config.yaml
norm: "rmsnorm"
extras: ["capped logits"]
init_std_up: 0.0283
lr_mult_qkv: 0.4
beta1: 0.95
final_lr_fraction: 0.05
steps: 2237
Each number is 128 + 24 x the weight over the matrix's rms, rounded and kept within 0 to 255. Layers, rows and columns count from 0.

# layer 2 attention query, 320x320, rms 0.0439, rows 0-10, columns 192-255
[[ 61 141 103 145 159  84 107 122  91 103 108 143  82  96   4 125 159 116 145 123 115  86 137 125 139 155 111 143  99  78 143 190 113  89  75 123 115 131 118 135  71  94 111 170  93 132 103 201  78 135  88 112 154 152 104 159 121 135 101 154  89 144 125 151]
 [137 130 100 115 149 129 155 156 186 185 141 143 136 188 164 126 115 160 137 144 104 130 129 125 132 106 137 117  96 100 132 132 146 143 123 153 133 140 149 154 109 127 100  96 114 125 123 118 135  80 100 135 147 167 132 157 155 112 138 121 119 161  63 114]
 [ 72 149 116 153 116 163 117 124 116 116 148 106 102 167 109 158 178 101  93 122 112  76 113 115 183 111 175 167 125 138 170 179 142  84  59 121 126 113 119 163 105 115 138 168 123 139 101 160  77 136  87  97 110 124 116 155 158  93 141 158 102 142 115 143]
 [158 116 135 112 159 132 127 129  84 172 136  76 126 148 166 123  87 121 153 127 116 104 125 142 121 132  95 162 109 119 102 108 123 116 164 124  96 127 113 118 136 116 104 131 105 126 161 100 134 103  88 137 184 142 142 126 167  79 117 108 119 143  80 155]
 [ 83 152 118 142 144 155 125  91 108  76 104 115  93 114  83 180 161  72 159 129 110 109 120 106 183  94 150 138 116 131 183 183 168 124  68 121 141 121 133 169  99 134 122 160 141 152 145 152 112 121 131 107 104 137 151 175 159 104 110 156 131 117 185 132]
 [135 124 104 113 131 145 123 134 104 126  90 100  72 141 120 161 140  98 140 114 116 122 107 186 148  92 131 127 125 128 137 110 131  92  88 121 184  97 101 145 130 132 115 135  95  96 133 109 115  92  85 135  97 168 139 124 117  98 132 143 143 138 132 123]
 [135 141 127 135 110 110 103 125 100 152 135 132 118 158 165 139 124 129 147 118 113 146 138 124 143 151 153 121 161 134 126 124 136 115 136 149 124  99 114 116 126 128 141 123 128 105 100 120 108 129  98 161 131 112 118 100 124 138 173 120 133 150  73 143]
 [ 98 142 121 134 138 186 110 174 130  68 140 123 139  97 130 135 143 104 101 141 125 100 127 121 143  75 115 112  95 139 119 134  92 133  93 115 125 115 149 114 125 125 109 124 129 114 116 114 136 166 209 124 130 140 143 141  97 141  94 140 124  96 169 117]
 [124 110 133 123 167  92 193 116 118 147 150 145 117 122 143 138 123 126  88 131 155 128 145 133 130 137 155  78 125 135 118 109 142 122 143 135 146 114 137 127 117 144 130 121 128 152 130 128 162 135  85 140 138 109 135 110 131  95 132  99  98 150 131 141]
 [118 143 158 101 116 148 129 141 156 129 141  89 170 124  62 104 129 139  89 141 125 119 101 147 128 127 138 106 147 125 143 151 117 133  86 148 154 147  74  91 130 135 149 117 142 129 143 101 184 118 135 149  87 102 144 114 101 148  84 133 178 100 128 124]
 [140 131 140 148 155 104 152 119 152 184 148 124 139 158 137 134 126 155 122  85 144 138 154 123 107 178 103 133 175 151  81 144 140 131 157 123 112 160 147 141 168 115 108 125  86 127 146 125 116  84  99 157 152 124  93  97 157 114  98 131 104 139  80 168]]
# layer 2 attention key, 320x320, rms 0.0433, rows 0-9, columns 192-255
[[130 136 136 112 141  91 115 102 100 153 136 119 129 143 144 137 180  89 104 125 117  98 139 147 106 159 162 117 128 100 102 175 119 144 108 103 142 110 152  79 169 123 117  82 131 170 120 137 160 164  89 130 121 157 108 130 140 151 156 112 126 103 120 151]
 [118 122 117 150 149 133 168 160  78 138 134 101 130 118 139  67 144 107 142 106 130 117 107 136 136 150 115 147 151 111 136  89 119 120  94 140 102  65 118 118 109  96 142  94 145 172 144 112 102 117 184  65 110 107 130 170 138 148 146 141 146 142  72 188]
 [146 123 169  96 165 130 128 118 132 149 128 150  73 128  86  99 132 119 128 128 117 109 111 129 107 168 136 142 144  89 161 148 118 122 148 131 123 109 117 146 111 104 116 160  96 106 107 108 133 153 137 148 113 147 149 138 109 132 122 203 102 145  97 139]
 [138 123 136 164 128 146 108 153 122 111  88 169 125  73 115 139  97 163 123 125  93 164 105  77  99 119 129 136 136 149 159 117 129 135  90 106 169 161 155 114 136 142 184 144 109 106 124 137  73 121 187 115 127  87 117 143 115 110 148 129 143 140 183 143]
 [171 149 141 131 128 127 123 107 146 169 101 126 126 173 127 127 153 125 164 113 143 135 146 163  94 193 130 173 157  84  78 165 102 132 128 146 104 140 126 154 132 101 100 142 133 143 144 120 147 175 111 159 108 173  96 145 131 127 112 154 149 159 130 127]
 [135 143 119 137 136 129 158 114 127 107 128 143 128 127 128 158 155 170 152 124 117 124 166 108 159 137 132 129 149  91 115 126 121 149 123 128 152 104 126 114 116 101 120 145 126 123  95 156 115 118 157 161 141 126 149 158 155 131 108 186 104 143 130 147]
 [124 112  91 157 127 126 121 146 132 109 106 111 133 113 147 144 107 155 118 143 118 182 146 122 127  90 141  82 123 151 125 137 135 103 123 143 133 137 126 151 134 130 144  97 154 164  88 155  98 117 181 102 160 112 125 121 119  83 139  97 113 129  93 104]
 [159 140 176  98 135 118 127  75 127 154 139 152 161 130 138 126 114 150 164  96 118 112 121 164  98 168 143 183 120 100 106 137 127 151 186  81 127 139  95  91  94 128 118 169 109 126 131 123 147 167 127 150 131 137 123 152 157 145 129 151 160 123 135 176]
 [135 136 107 166 114 144 102 156 145 140 122 137 129 123 147 158 126 124 128  99  68 147 113 112 115 112 114  91 128 151 163 160 100 137  98 133 124 114 151 107 118  88 156 126  99 124  89 149 138 112 130  85 136 116 116 151 145  70 131 118  92 136 117 126]
 [141 123 134 140 151 129 124 159 106 117 131 139 142 109 158 124 142 133 130 117 114 114 145 113 129 121 114 161 143 158 131  91 102 139 128 108 120 130 131 123 127 128 151 145 130 134 123 125  87 122 143 121 158 179 169 117 130 120 182 137 117 101 186 141]]